Weights of a small GPT-style language model, trained from scratch on English Wikipedia.
Architecture: untied embeddings, capped logits.
Each number is 128 + 24 x the weight over its row's rms, rounded and kept within 0 to 255. Layers, rows and columns count from 0. Numbers have three digits each. The size before them is the row's rms in percent of the matrix's.

# layer 8 MLP gate, 192x64, rms 0.115, rows 0-191, columns 0-63
081:124142152074099116072109090119151139124161132118110097113118156140121141087130115153145157111149091096122146155129112144081117170149143110110124172148106162163130108130112125108161118162124142
101:134126065120142148104149128142134059085140123151142130100155161115110159106121138132125106085153092116140115122127151105132114130101164129077101134134146177113119146143127130134158152093156111
098:101119136137170168141104087127140104132161156126117085136132107081135098100123151090136128151141131144115143131132131083155120134139129136110123115079155170168139172148153184150134119142152118
096:119130128120117139109159132164147131155108109083169123197162146125138100152122139127124171136155116101103117104116128138159103119118163118122123107107089107089132125122101119045129134138136132
099:151117137138090110153099147121140146107170096139074096091127121151123141153146101118117119133137144157108113090155127103168103142127150163127132074102176103139103130122120147126122178114133164
098:179102114075139120150166136148116164100147104163136142131114142106134121170095169159181118150106130128097155135094133111114110149121134098139132125130116108168085144156136149140088111133135128
124:132126152077143121120088133103135094128115133107155111124135131133127162133079127128140151162134103122170111125087136147142070118124110127108148065130103106134166099168157139096118132144150165
107:111118119078151131130153125142139148149104123191173117211149109120121123151138136117103141115144130142110115100091139104150084116118130123109147117103162125128130093135143150110134172123119168
094:147141179098127157106142104123148134123145173151154108119120161129144116095066146125110106126115104130155139113102133097173140107131125130132162136099108139184109121120124151136089095115149080
128:138079158116060138141169138103174116120152105136135133142109099092105133122152120128134079116158105149110117089131135117144119135141142126104114104099165082155141113114141162136095156132140158
103:134132091107165143170169113157160108119148102103143146117179138124118087082107144102154090124172132098119109119137101121118117126149116173132105131122121139140083109133152118174137143092141123
091:162116129145122123130112139108113138148124129153123102153118103105120097149159123114161144153131147154149078090068106103115123168196166097109153122148109081131099131116140144125127154143112149
112:150088145114110138122130126095128154129131156119197087107143131117106145088103127159130107081114111126158124125141132122154106130105156103144117126119155145158190122144160128073170119135123122
108:131103174137135131133145153129158090149122161142125132146137065082133105144134121071132147138119136129179099100098165137152129099106108148133166119098164099112131116131172131110104144132138139
097:166148156149135171141134136120166093118116165079116092151137098107136077099083128099136139123158137117131097108062129127158093112135129144113123143150115083133109155156119144130129128119137130
096:121131101074143139138148147130115162117120119102125086119118136150153113136170136162144161160133124148150088145092114097107076134157116103097161129125104082107080126136132142101133121172133145
097:170120111117136138118133150138172069107146146123109135129129092113147122132107124102136129140133110165113109127139162126143112118136124097149121124133214106138130135133138173128063129121093174
106:165131148129120177127178116178157143118127098110134135110155075114145123134134157130064145123102110086183124141119132122153092139098147145106119120128126143118094160122147146108118147120096132
084:140107067135122094129149104121107137148085097077085133160108097107070120105188129133182140113140138124117121134157088140130136156152146112132150137141157113128128136135118123130153137138145130
101:160096116095120143146141139132155127114098105136124130105133108168155139130089138074167129129165149176125100110096108108131141198145116127105143131106122113153085156151122178118134142117132125
102:139145082092085144164140153111138100109112131138151144103133118119127156119138159108143103145157130162129065114122094122142117119186152098123150145145128074166114123149142142087118140110113142
087:118139145172165105147085106104135123117142088147113168151127170137137181138132084139099119147102107142141097120145158122113143109117125152103129171152117158072107119116140126169139119150103141
100:164105148151129103117161124123156119096126130167166115111163098118110121156130154136123110128150087086193181098110156130122102159113160138120139129090123110142148136118171133139109125152121100
094:126111107109158127133133098130125102109127105148143112085151149119138135161095127112118136168117120108141164075134191094122153153106166144117100122130149199143126120102154132162142113116107112
083:105130139136108139129083143146078091178160110068136142125161098125122099122127154137128114101134117108152144175071107120120120146158139105137157152175119110104108124145122117116126153155149119
088:135101107118123152073126096118096116126131158108195097148149126115120129124101127117132158167137117125141127086072139132125147135117125137121176104104119150132148106197140141133153150092120133
104:145113078128113183146108093146103075134117133118124139144140132143074132068126133125127131129132135142115098104102103118139131159143151134098115078129147108152118137156141170184119108108117129
099:100119118085133135154188096171103083106138125151126133122152137128148121130119133120138174149146099111132110129115133088121131147160151130086110095113107153138099175116133102151188114148122108
076:120166138128139101147095154112126122146090082086136147126089142102171111142100129122123151156138134116117165144130108132136145119146113146178179172166116140125126162113126125130117147142117061
113:157108110076139178151153105124125111122113171148103148102127119159152163094138140104112091109084094153167102123121143107105108135152136105122090138147142126156116112142121151172119129154110157
111:149113103138116150151158125156124077096126115143171155135142096101140126096098143112146125160128097112135155143082113103135119158124120192124110116124175121151121131117157162133153145088098155
084:132133120120121133060124084125134164120145121116113140154139130151123134152137099217148134106097121119096129142154135098134158110137128064136101151139116128135177121126109111126134094113131106
106:143087160111140134128156104099135129150167134130133089164114128111105128102159138126131139098153119138118139121099133114133080115120158109119207129106151102115122115135152166061122152146144147
088:102148125145132125130125143128122141167129107134094143132126110101144108133153116118147108079132118126088143154169099171128155118079110118154149131147107201067140126097117155120113135140167120
101:174138143138112107167154155136157099122123135138147108154148107092116141164096117088113121157104116138145146127116122136105055129100137137144133108089145129167086147130174102126130140109125169
107:157128130100130120126176134107169129112119162104120092151109136121093116119169156144125112123121103155175127113122146119147080123168147083133153151128124096128106091122127185100100168127136147
110:154137105114120134129178123150120101133114139140096126106125092114133096112117146116147097118152121138143118145127147112119128129149137077141134114136164104193077105128168196141132183136126147
102:124137147129119153116089139136085136130191149089102113132162118153142102120135163150118174121085112154156096138153136172104073125148121126136139136145132092117098106106140105131132128171108142
082:150142151149073141121097139119121110107155120158147122112116099102112160114136144113183105084107145159107106092141123094166149100176125120138125094133143142132176118123112143142120140089115088
104:135110133132144114129092143108149097107119163137137090168124092109074097130103102104167120115123158171109099129119162133133131138137159136158114118144166112123101101133140129120161152108135199
109:143106119094086129152134130127167086118163107131119126132150093111122137092142149095108082120182104162126159132151096120131090127190141142098122125114165118141115136128141156135135152093146151
121:117136147122128132146182129109150096113141116144139123139145076133136139113150135101099108117140101147131136096137129100159093099127143145112112073128136111142076103159161138145108163100148197
102:117156119142122140162133089151146098118150116109162125129177132134127107116105108152154147138150150100140133118104101096149123160056121144114134099115112147166103168119131096191143131100121135
099:185090130126120149083128119131129129128160144134096077174128125118131134148098103124126117151147130118127111105125149097148105081098151101103119102121127134171180122161128165151159109099132106
088:107037151121112123123117123119141148157121106138159160164131125141124147131095128144131132081140138129124121124158117139123111144102097106084146137136122106091145179133129121072119169143146157
098:129117134118129140134101147158143165145116132142194120110163145098130119122101099111122184164106110107162114076093126144130126100100172104100123092129124151133088095158154140129133117122110142
069:123145115127156094106149112115161103194126127150096131185121154166134114092138105150108122128131089146119124112135079140157153113077147135127135135114144171150146160118103116091120131149138106
095:130117166121099145087080140080130127125137134101148127128104097103097165136171146129131100129117133146167120146083151126151118128147145091105164140131126122142177147127122152080126121110183133
092:135058105181115152131103150113114135098126091101126114152130126077120127124118113096143160135117168158138149137127191120154144103145131142146112086104163114142141143130161134147102149123115144
110:120101107135114117154172145121157096138082123157096138116118102090101117168130134088128140155102148150110148127112151149126097141127132130113126099091127067166116127124155132114116161151127189
115:152120095098117139156104119122133102123148141139099133102134101079111142105104140135186073116108115143135109099139126125138108112151130139139104105119149151179131145205142166148149131149150134
137:136093130151113136112179118092138089115133127122187100141180138095154124137091122150113159131110129108139134094093128099120125126102127152100132093090141134172160146133166127166162123134135124
089:121142150124143158110088124158118123104106110123129116146155151172145110114117174135104167157117098101165098143131162146111083126140118129156180131098118158118116099119172162147135099099107108
111:137111104087117132153149150095146120158120140091166166123151118158104152135157098136118159156146112121121133113102125109120094157152137148077151100119136045127105125121140152111151140129110152
113:153107105098076165121159123150103104127152127088127120159132130131140099113124138097148100110148135146124100149099150125136099128113143108120146163132144101122108106180130211096141138150150138
106:159076141118122122160095139127163120131135107112116154146111112133117162180100116126128122133166122124122113112106106108128057158118121147145151087119134061169088129132139117136143132126133160
105:154127083131100175157143106151153069119085121131120144087122089108117108106080118117127139136124157106106144136143135109190125118122135124104145101135109149151132144116136159171151165117127118
101:092059118098082124097127145128157133134122113154105146153109107099088116118100127125106136148150147126135110111144136124145123150157119126142143135114166087150156138167127124062121134132149182
109:150119148136113148126116132109126153124126217118145126149114141150138095123113128135121096124136145135113131135120170116208106089123118108144145150102143159190120126142141176115110124114113123
100:124120117118087163125127103087127107114125183098114144141116109117120134105131139120129086099154119146109145143138141088140117114156132129129144156151207090177099097140120171127136165131129143
080:145136145123123135109146096140115148157130128187158158079105137141142172143108117117143117099128105104126103117121126084114149148098115146126096139100130200162160163112135103140149088124132110
094:138097138115095145143122135135143110084135132088090134189096083093129082128167151056153140136139141140147131157111140145140134122142124139096140137115121099167107129152142128128143151093139127
085:143145130107100127107134111126154149123133123128130170158116130141136128128114139104112095052113188111112129157150119109172124129144118091168132137165140155132163092125082120102107121088145100
089:128109122136099119129116134130107112121130179149147111097123094124115150116128186123167150130150149148150110127107118109075106157106147062133129128142147070146124126143121155121174137122076123
108:157144117100095156141125123130083137114134164134138060115126140146127106121136121128121104139126121153171098082109180128099118119172147086101110155132101130131094120136120161110110140168127162
091:148141156139119142107123138106124152104135156149139072109141098187133140141152129144119083076114116134112126114056138128109091136124150134146106157136124138171130124132121102163142122171151100
094:136114093107120137182146130111129102171139156163104138162121119095123121111105138073144124108125169173156115127132167137130114137174127106115124126112122087166112111106112175111110140146147159
110:151074138100110138124185111099163142143103175139135140157121109122118156132131119153130112108095115140113157088083128126122092105143111183111153115106160119162100153138138123114153153127143154
118:150111174117110113130087132138148097127138125094154143151144127119095134139117095117089160131135130121172140122117136121145070130099152167087164112097145118168112132126151135152076139100141169
108:159152074117145184110100081130095122103141148173109130112117136126102135114110171152165091118126101120120119126121144137128136150114103096133121135127174134188123136176150154117148122135124114
109:133135137091125145143173114172146084162119123121140137146131112099132131142125152095132134137130137096162149086130120088133101116160175155114114096108136144113078138116153142166130107087092169
084:118127072126163141130147110167128140132140100160109143109115111150137136106173106126115165081115136134139115166123116143104142136163103122103124153118122175166112107103092192138141123169135145
101:130127091094162157139114154132138079135117143110119155110124084099097131087158169099177127153143116131137122132108115137129148126172102134120124101127144102147113082153148145131095178156153137
098:125129090122149126139117128152098086144171087123103116109168147170126119142150109171113137156123095099117129135161126105133110175107105126120082085147156180109131168144136126141148109136147127
105:128081106091112174166094143108145160141116124152114125153110119091149138146126138141098127133116135162133144131111109100113095109178130122124128115119153046146115124109150137133161174128116155
101:147153100132136159148118116157086096131131137127123104104157120156117092137185145163133117146102110093135134164090112124085127165122109086088103147115140163148127140127119130159163097137092122
122:137083086136101102156151109131121138149100121133113143128128090123095099136115140124168124116144127126117140115118128101144134155135148138123129085149171101149070114141130148143123187110128204
091:144123102127125142155134088111129127147110115139155132105135158094099159139078164141211084141137119154115157136080105123110123149120109127128090127130126092153157144122122168152107115121151119
086:081144142103109134140118129132095134158121082146179158123149141160126106163119142153114120137128149047126119124121113122132124152099116124130123134124134129105113173170095119081162140155160114
099:148104116120140134115163125112128161116112133142121155114119075140126083144114166107144055095188113158146132118089140110124118126151137138152127125148133118161082131128095132139107150158132169
088:132121119139154115108109113110104117121139132104115141086120104170116123153133152124180138129147122135103096175152193140089132143151128135143136155120159192108097070113130125117140122100135110
097:151080110084093153117146139110147163139101127119113133109112138082118139107124158093171117125117144186113132142120099122132118126083121116147119131136156113127103117144121145172136156085126188
092:116120134113162115121134108142134138097179107147119121131150165167134152130152104162107134123092080071168182095157148115096138126144126113113102139110108135134129130115160111133090113172129104
097:103100137077096155111130099156134125150124155162129136139124090137081120086098163117128103125125130116158140120127166108158092133111150156117110110103145094141112100114161155175131161138122169
099:143114127119151144088085130106107117139166137107110109169160137210148108123126158105142131114145091153119124138080127157097109146096132131104134147148107112095093138175115129139113146130134146
078:124098152119132141124092119138115167141118143133159107138168120124092136102081136130098091128126098116156134097125167118124100145128174101119166070116116129116162125191163159120118120135119143
090:117127131120102162112095138087139126093121128135100110110108090113090104092137148112145086124138147159114105141151164117180149121115171077146142144133182130111146108141117159141124170139151124
108:139143129129153133098159141126123124121145141144103061136122081138137125111077116135144110144117168103130128087083166118185117091136135120144098088120139129130145111129152132176109152128158155
113:127120152097116141158156129115176078145114136124147136147137102101111081124097132093123150158120147150152128104113156126151140154100123133126123116100172087139148070127129119142135189104104151
088:141117128093103152091104132136127115082117132134150131113131116127104153115108164102166138131115143175127107146136139149090131172163131052135153120169116129136111054139126142138132129133122119
096:152112059123134166147131140117148098127143095122127152180158134139087085132092118104122070123123102150158116105125164122136141113149138130115095126144162088143113125148125149106124147090143127
111:156132104151113110123112148123139129113138144127112091131110103091118112132096128113158102113113139141134074089110179118172137087164174151134120101118140096130118095133152134154114155138185166
108:156134093144111155148133109145063104110142136108095063147123100112131122105139135126161074122094113161150127142127129136125130085116129117121117120144109100185142101135148176143137145126151143
117:132080133126105149155149108131134128143144144122128146116137146160105100132129116124133131101140143150129159130071126153096109160101121155105151120115138061197088140140173115125107169112127145
099:151112195125115122118132141113179111165137114136198125145137154105151105122070120110076144118105101142150126107106115094143110111112161129101130106113155126118132126124159132136117168109133120
104:125132094110162160159141107120141129109127068161106154128154108183142124121117153138116169144151111137118137104127143105131132147127114130113109105122105178170080166144145121173093097138113116
101:131158089103172128109179084172108086138124106131129155075155131123111131088104155122123117156166118118177122129126133152132127166143114115125135105110144161140090139118142137131155084123137118
116:146113163100099159135177119132139147125103125120103138135119110121119121122107128118103141157119109162142161116100173135134104161093120149134118105036142101163143100119173145133137128162117121
115:105122140149119158150128112163095091125149068132121083131161139131137108120114120170109130150145122089169125100113101123141129143105131147072140141106156172111109155174164124156122116113143134
100:139135086094125131155128106137144161133132145152097157112118116117091146114091111124186092128133099136112106129116142092128147183123149178134120103114141130181089118140138161180130128111122126
087:097129110119135145165121146079105145114121176131143173114123100166141154100131109165125094125137111114125117121140116050147138138120117103147134128125177086164157139157125108099132151136148125
118:160114123130085160106174127090145136101134146123149102120114139112135110099116174102145081111144139105151141105098169129141136084115123144147152123129151104179118118133155162093111176105131137
097:144137110130192120085105148172099109137170111119141117149155159132104097122188119146147187136085104138154113148114107155109121142099108158109131131106126131090130123137134124135121092128112137
104:105116111123166140143115117168177138109134096147121160126188135164127131183079152138156139127139125106146110117138076108106122159160146109121090146129117161110127144119149111106144106116104103
113:174116084146144124147109109125093110120177127150095115103203109150121142102111161089156128140156150127147131126142107107120099165130106153127111105114141161116146154144123182139130122103128130
094:124150141162130126120108144100104141127129173157093100108136125131118092087115116130129051136126095139147114152135124123126115139106093088129093142097154179152163109170127147144154140151110123
083:132119129143164092120104142132074133105121092099137130147139096099118096181129114107125129160102112179129077129106143142134117122105125132115134120101196118116136112159160149115136140147155168
088:119154128131098144083089084147133155121117116176141139077104128141102149158113155135168081091104118157115136102128157095116120156166143094141085119125109152137154117117125139158123118146135131
109:137052104133135145124142130152144171120109118130152119163152112112112123161136141129117180145154128137136169132143107140110078142114130164129123120109125123112049146126130128109111155154133171
113:176128138124081141118144124109151151130104153137124116103128088127120139150148130107143112148115137146126111095089124106152100091152158068145107144094152099174129126133134133113129189154093158
094:138115120118087145161115127090117130144146112112115161114132122119087147144137175163166098145094102123161121139132127116113120156176102119130088175139179110070120136147144119099105126146109125
098:149096104125110150131152136133127075172126174112083160149125133089099101114105131103132128150158122114118136116137156140121131125153117122095125111115126127210119090130106122153138173093123136
095:135146117118165149146128058143133118117117100122113150140179121196127132101133130132104127155155100129147132099132113133118137174105132120111139143134117137107087123162120134189172104109118106
102:170138091137123128131139133139117116112123116115123142132145128143134134145108143112156087111103080189094131134111122129123150159093163111056116164138148114138092139147118160156105133164159091
105:150065150101126131116107122117153137122120093136186103110106117127104150153089118118117147157117116156113116149134122125170129126107146193161144096122127129135092106152138133147092167105129163
091:085134097089152117129122105178146150126099119151144106123152112122077107142167149154115113110123107175111099125137152087137098170124115136140100131104121154139123152144131117155152119187157118
102:147152112102069133132166123134144091123136177100104128128102100081139159110121126093132109126107143146129130126141151095153145100146139107119104126112191109129115099148130174145126172118149158
079:149101151089124142104137133151091123108103126145098150086111131099119156144121145122125147162089100115124147133129125107125129115131120063120171140125154133174144057161131159144149106156119134
107:134105142120081126150180115123170129135126148182112113090130139092133118129137158113128105136142106111188133124113170102118100120147180119136119134124128117106082139136137169095112149133086145
092:115159104181130116116178127121155130154149132160112127133146155136102116086103127153151084101130139094146135129149130121142103120149131092169088140133103151095144069095109123162140149108112132
106:114075136123116096181176115122172133119142149147099120161132090085093120126161094111142148118121122157129164152136121147111091139101145131121126079134156103161101146134123138133133156145141158
105:147092136143112137129131101109132179116127137131123134172134090142122126147139141106151093130147115158107107110097156081158127081129134176175145123140133115151106119113123154177181105094117141
102:143138190112081118134147133104166155124156152146126067136107118150136103124095163127113105096150135149127143091099150121165110091132129157156121112105098124175110122115127138137150163125104130
089:117127072126117146127147129150096096126139115105187154145152114139141157105143111112133096101142163075121092147159101109143108166141128096119097122117138134111137126162140136101192122123156121
120:123095148125102152121123133104178102125146136098129132193129136107109121135092173160098146140130116135167146084138136115114088135107169141118137117116120087080150084134152133136130140102120162
103:127112153116121140105113137152096144132087108147156132112153105147125171131113120133134103123128111139151116127090125071107099180111139076115112121129151124164155145163147138130197093161121119
099:133103122164117176106111092116119090140127100145156142174122130153135073117127109136096163135141139100164141139110119116164115131106148138101149066126114126145117188140161112113136145116148114
094:126083181077129141157141139080177139141109115150123186119119118128110156173135166094091118111128131167119137131144139087128110113104123132122122113128147101123115114109125122151110124155095160
095:176132132160125171159177101135184106128110073106161150137136111135117119134142138100108133162131125127112130069122117122126116142088135168095129085129118152156096128122131142143119147099105128
102:103054080157141149136118135115153093133156104138150125163128114111099131123156122142124120112107167115111125107127139120159109131110156151101126076131168099160134135126138124125114142111192160
105:119109167109123137103143126107156153140160103142124126146138099189138128104163139184106095084112090120156126118123139125108089107145106091117132111126102112107123109137162129087139131166160160
101:182151113114083193139173084128140107115121179145129132113115127105139106122094108123136121117164120106120123108128169103104101107143161151147119120109165155158125119135140146139105133144095100
107:097136146100130134090132083168103149132148139122178090132151150129117121143114147171153139126140121135145149139097126138078097143157127081102160143126127140151134138124135116071137110173083122
104:146127055126129118144146099134150104117144119142156155136148133130133154109099149114142094072134148104121121102131124062136129151137155163080127081112109161148109123132123164154160137127128119
085:108137093125105129119131087133124135144154129107128152124117126191107130054095140146169107090131143094117117141145112115157153131116125077134145138140127138150101105153079142076123147135126116
107:134120175111087152160159132136166103134092126149155114143131099086112106144132141100112160164103168120137137099081136125134111149120139108094140106117101112139142149165134108100101162150150171
094:142122116139177132158132117142114159126122143104095123094119161156114158104111135189110109162091096118107116140138119125158132121110131133124119142091191150194135121151117127131122079143117118
105:159109113144108122170150127181167122160138089122116131144141081136116136160098119091138111143135151124093150099138100107143109150122129172115126092099113118130102134109155134161114171095124174
110:107138085122174121144127133177099134157141109126142125144137098168111111128148112158180148150131100159121086138135116070151150189136142111120102101092164136112101115141126130141147123132119127
096:133127143111121149134156134124177102143155127090107117168152127072149130103098153105078123109131117152130149112132144144142091106071141132114152136106161127095142068132146134093145142125154129
080:129172133133118157123113093083137125132144121140096061135138146129136104130146169162141125141177154115112132089087126100091145084135142126166125144123093114105092100118125091135151140146119123
105:109104161130105139100145151133115097133092111113167120157149088078074110116137156109106148153143162112131126120125114144129062181121160131122151138117142094161126115139127139093112147112140135
075:128108135094138138080124130161125114080169107119165090116159142165120141111137136127134133137115111138166124120093144116121103157118138080073157141107139110081143094180134149108134117141150142
088:119112161144078155124111143080147126135092165109132107142119136099159106088088147121163123122119176124145122125105135162131104123141107077132147118156117093157142130141132150075125157151101136
103:146129155131105132046078122105124164128142131081148104136130165142129150128133134170159136108130110157140091097092148135117127136150129147136160133117138084111117107150125143095109153128174127
108:133134136101126171093127134100116139121149194165148112098135168102139166106124143131108118129108101119125119098130117103171127096136136058142166104114142141181149109136158136123111139141122114
110:130074161113123131140133161135134132129126140110147098162142077124124090133119118133138161127147151136125114088083153153161092146130128148105162122126121070085149096158166127101112133154136157
105:126121165138119126171116143122181111137133139138123116180150081102128114111151171082122172114160105123138132119143109140109099123099142150120119097095166112120115121141164117114126125090160179
118:168109124094125185143141133141149108151131111082138147123143090113116150126121148101161147158084140133128106107085123087149132103148145136122120101108137086159101125132150145172102130114110176
092:127144135122106154124128117151105178111136168141159141088125128218144151096138114187151118106113098128143105113087142103142122134156128134131145111115131135128103131134124121118109094181146125
105:109149124139120141144139111132114147088123155101156146102130146145137109102133122151151143047129088107159125105129133129119131128112149149123139131135147146117088142143136150029105114153138115
088:097140183082092121131130167064132113141137124130156104149135138102159128101143137101112127115175153139126132134097093142162117121138087140116139157151150087134121110127115157092140121130135175
085:158123123124115125154184108113139154184169153131148156149134116131171136111116170110106122093173128135146144118111116125131121115115118114155144125146116102127062144114118104080116095099132159
105:137132118125137157127183097097077115109115149100159132115118109132118167090126142129145071134135116155128106094103161107136109088142137141126103110111167146145119139165143159158176132129165122
092:149130136095122131110112109140118121150159177160110147085155121123139125113131152136122065150119111117186124135119137116098129163151156115078099140145140120141091157157145189131154113126121143
086:135154072156162111149114115187124122083102120145129127128157116166115045136121138094144156142151104119098137151109131134124128143107158130112122093139121148114101143131113104112163117139111149
094:112071168133080126161142139137154130143095136106132158144139095101120083102130117100112164119165161128141128120100153106153105124136154137135168101087154117150156125167141147113168130107124126
108:151100148098112128162119125130111121096132099191151154119137105108137113137111169107128120119140124152133078107115118096199110118120152140120132095126155088174152113162110133134149123119144164
091:124100115112114166104125107158113089181119127133155082112149119132135119122105116113131140113140143098149106126101140123112120143129155132111141115112157086135147112181211152126150106162164129
094:103160132117137152102120143123136098096150117141115141155135122138150112118155153108167125101107094158144095147166153144129135052144121103140104129103114144112110052144136124114168120140123104
109:157058135145128139130135109127157086125156096115133111169151096141114155136123171125105143143153123144126154107122144092136114129055137161120105126081124150106129127149129151128145103113165148
104:129145028105163139111092135154065113151129138128108113104156112125100139108168124156138122127080123111147108144121103137137125155131127099148108133126149128132159134164141150107142111139120113
093:116140133132077153110144114090140129113115127110108128127123144070100120115071144108109125145098154162117127121116130116187128100142126137163151146129120133156137105158107167189152168118128104
100:124102145139091128131161134128142140152109122161134105125111072103131121117122130156166154129142116138120097149117123095109077141167110139157129120124147068122131086147138144158093154142096188
102:128127115109111132121141105156134152127186109116184138131151138148120147118122180162114166129122145099099082109115116111121085175144131100135144134101112155112120117132131107110129073165098159
085:106107099135130129137147135156105096147107113133131120129166129106111153113134106107137168171145155158164099111102086138134131101097152147069124071103146131110125128134176131157121116099111165
084:101142137138131105126087136123113161099138136087068112117132145112144089128159144153139158119114098133107111145152119162126110101129153153163116158142133125073181096094121128166104129139094130
103:130140144155141114089149122142119128137169138126132059121134125137114108164112125197114135088095097117125137125115161121086127132143150098143105165110114174143168125109133103110120122115080128
086:130137114139130149119084156165093104108111125118101115119133147114128168144130148148105173140084134141124084128143165133137109155195109092092124146120121141114125109182133150156099092119117148
106:142103145119126147140116095098130158139109122099148134114147079099088147117129152104140125144142153150128135163077134145123116132185127146142165127118125040111135114156117116106130159133101151
110:142148077116164169135149104163107043129114120144122122118141118082112140111125134121133117146096129123127112158129178118124143173140139133093114117100178139128115147101144147151112154138110114
097:123118116135145130181147098143123119105088146116136143086141121122082133122083110127168108135126127137123107146109105132169129122077111095080146121117139143188169145114137152086150160129116132
090:171111141105113107162115119112146147154102152132127164139132116121140097141111150065122126132173134080129145132105109109157085136105113126103164140097167102123143138152122122103136154144109189
107:126105073119145141082162118142119199137106117121138142078140146183136115084118118129142108126159098134137131158111110128106141138133115105128157129145125153118116182148121151093153106117104109
095:121116077112129170115143160118149141113089122148121112153115178126111160113160098182140111118108165140118131118138156115146073120056126110111104138116141129150135152140119125148133099138161122
101:179086145139116148126131084170113129123135099133155114150159105166101140137100150148160102142103152132144121100087168112128089131112145126097105125118127121154119119160138144109161180161155140
108:133085125129103142120134108116149137105155129117127104160142134094147144147120185114096157114140107094129138101063134117150106115110202126128144106090107109100137099124170155127134136151122136
098:132137156122114164123143114121162147137116111152122071159157147088091116096072115106125140181132112111112157088130181144106110135103131114159136113130113117177127116153121136144100107145122148
108:107112189122108149103105130116163109107140119166185094182140144130133152144123131115112167135152129128150131107072132119143096111113154127139175116116133111128087127126134124095125145144088159
101:130110135132135122140141136140149130142144119119115103146126143106101139113125127143121140146137084161123133107127125151126125140077136103130094151105133050165143046134169124135084174160134119
098:143146157104117138181145156099133112113114165120086124170115122141112136111130120076126173133145119114144119134083131089135113115154134121110171113085125067145139105103155174133128142146124128
094:131128145098141164127127110123129132088120118175091129116095127134108122126146136110147045097121147151137102138128161102159119085135112104139119098136133152171102119166160169140146144160137141
097:143100100148151137167119115125148119140135148151060140162115109128120129131097155083104116157137135155149144092140134146137120098154128154131111111110146157155104140109159148171117086150073151
093:111146083128138114117109122176085157114120133134123129133129086143100148197156153104124098086113100161100145113121141110134123131145126135106122057120137106153112140148136144111110161135090137
094:127149071129188150142098142178082091138121123135095137110137063133111120110141148114132134133070088111128087147140126136111133146134141124126147149126147115127122129153115143145151137145086108
091:135098119147104158145152118120136113094085169113109151138125090130143193089119138080115124108128136182101142128126145079144144146092122112120138143127141136119127111124149194152127124136114150
088:131161128149135132125129115118154168106155130093136068141165072196117125128096130146127102077130100146124113136095122140157124104118146098149134133133110120141077128128101122168143121146128147
098:115105111134094145187087092107087133117164154112101112100151165128147108100114117136155103101156148118130139110114168109131147114151119123133128122145119157183142121146120146152154092136179116
105:151113144104098132117143141124134147121081127123146154167122116090119112123106115121140119159152129126112109125074155125147090105153155101123145119119123055128105114131166142105163145128101195
100:132082171112119123136151124116135140133138131115151094145146154140120135158115124194097168147137081115168154122132140148131126130074147108106182127122100123090104170134129091103106132130134121
107:145123134099140122114120126154138149121149117202079107094144146132129091139070153146141119149158112108135152112156116111114129134136136118141115063108143164132122148129115095192117121118132116
087:091122166106116123091121094158186172133140091173147140136121107124111131152123179106127100100109118168125152123148138119131117108104140129151139085110128143146108123117104121157132111131121192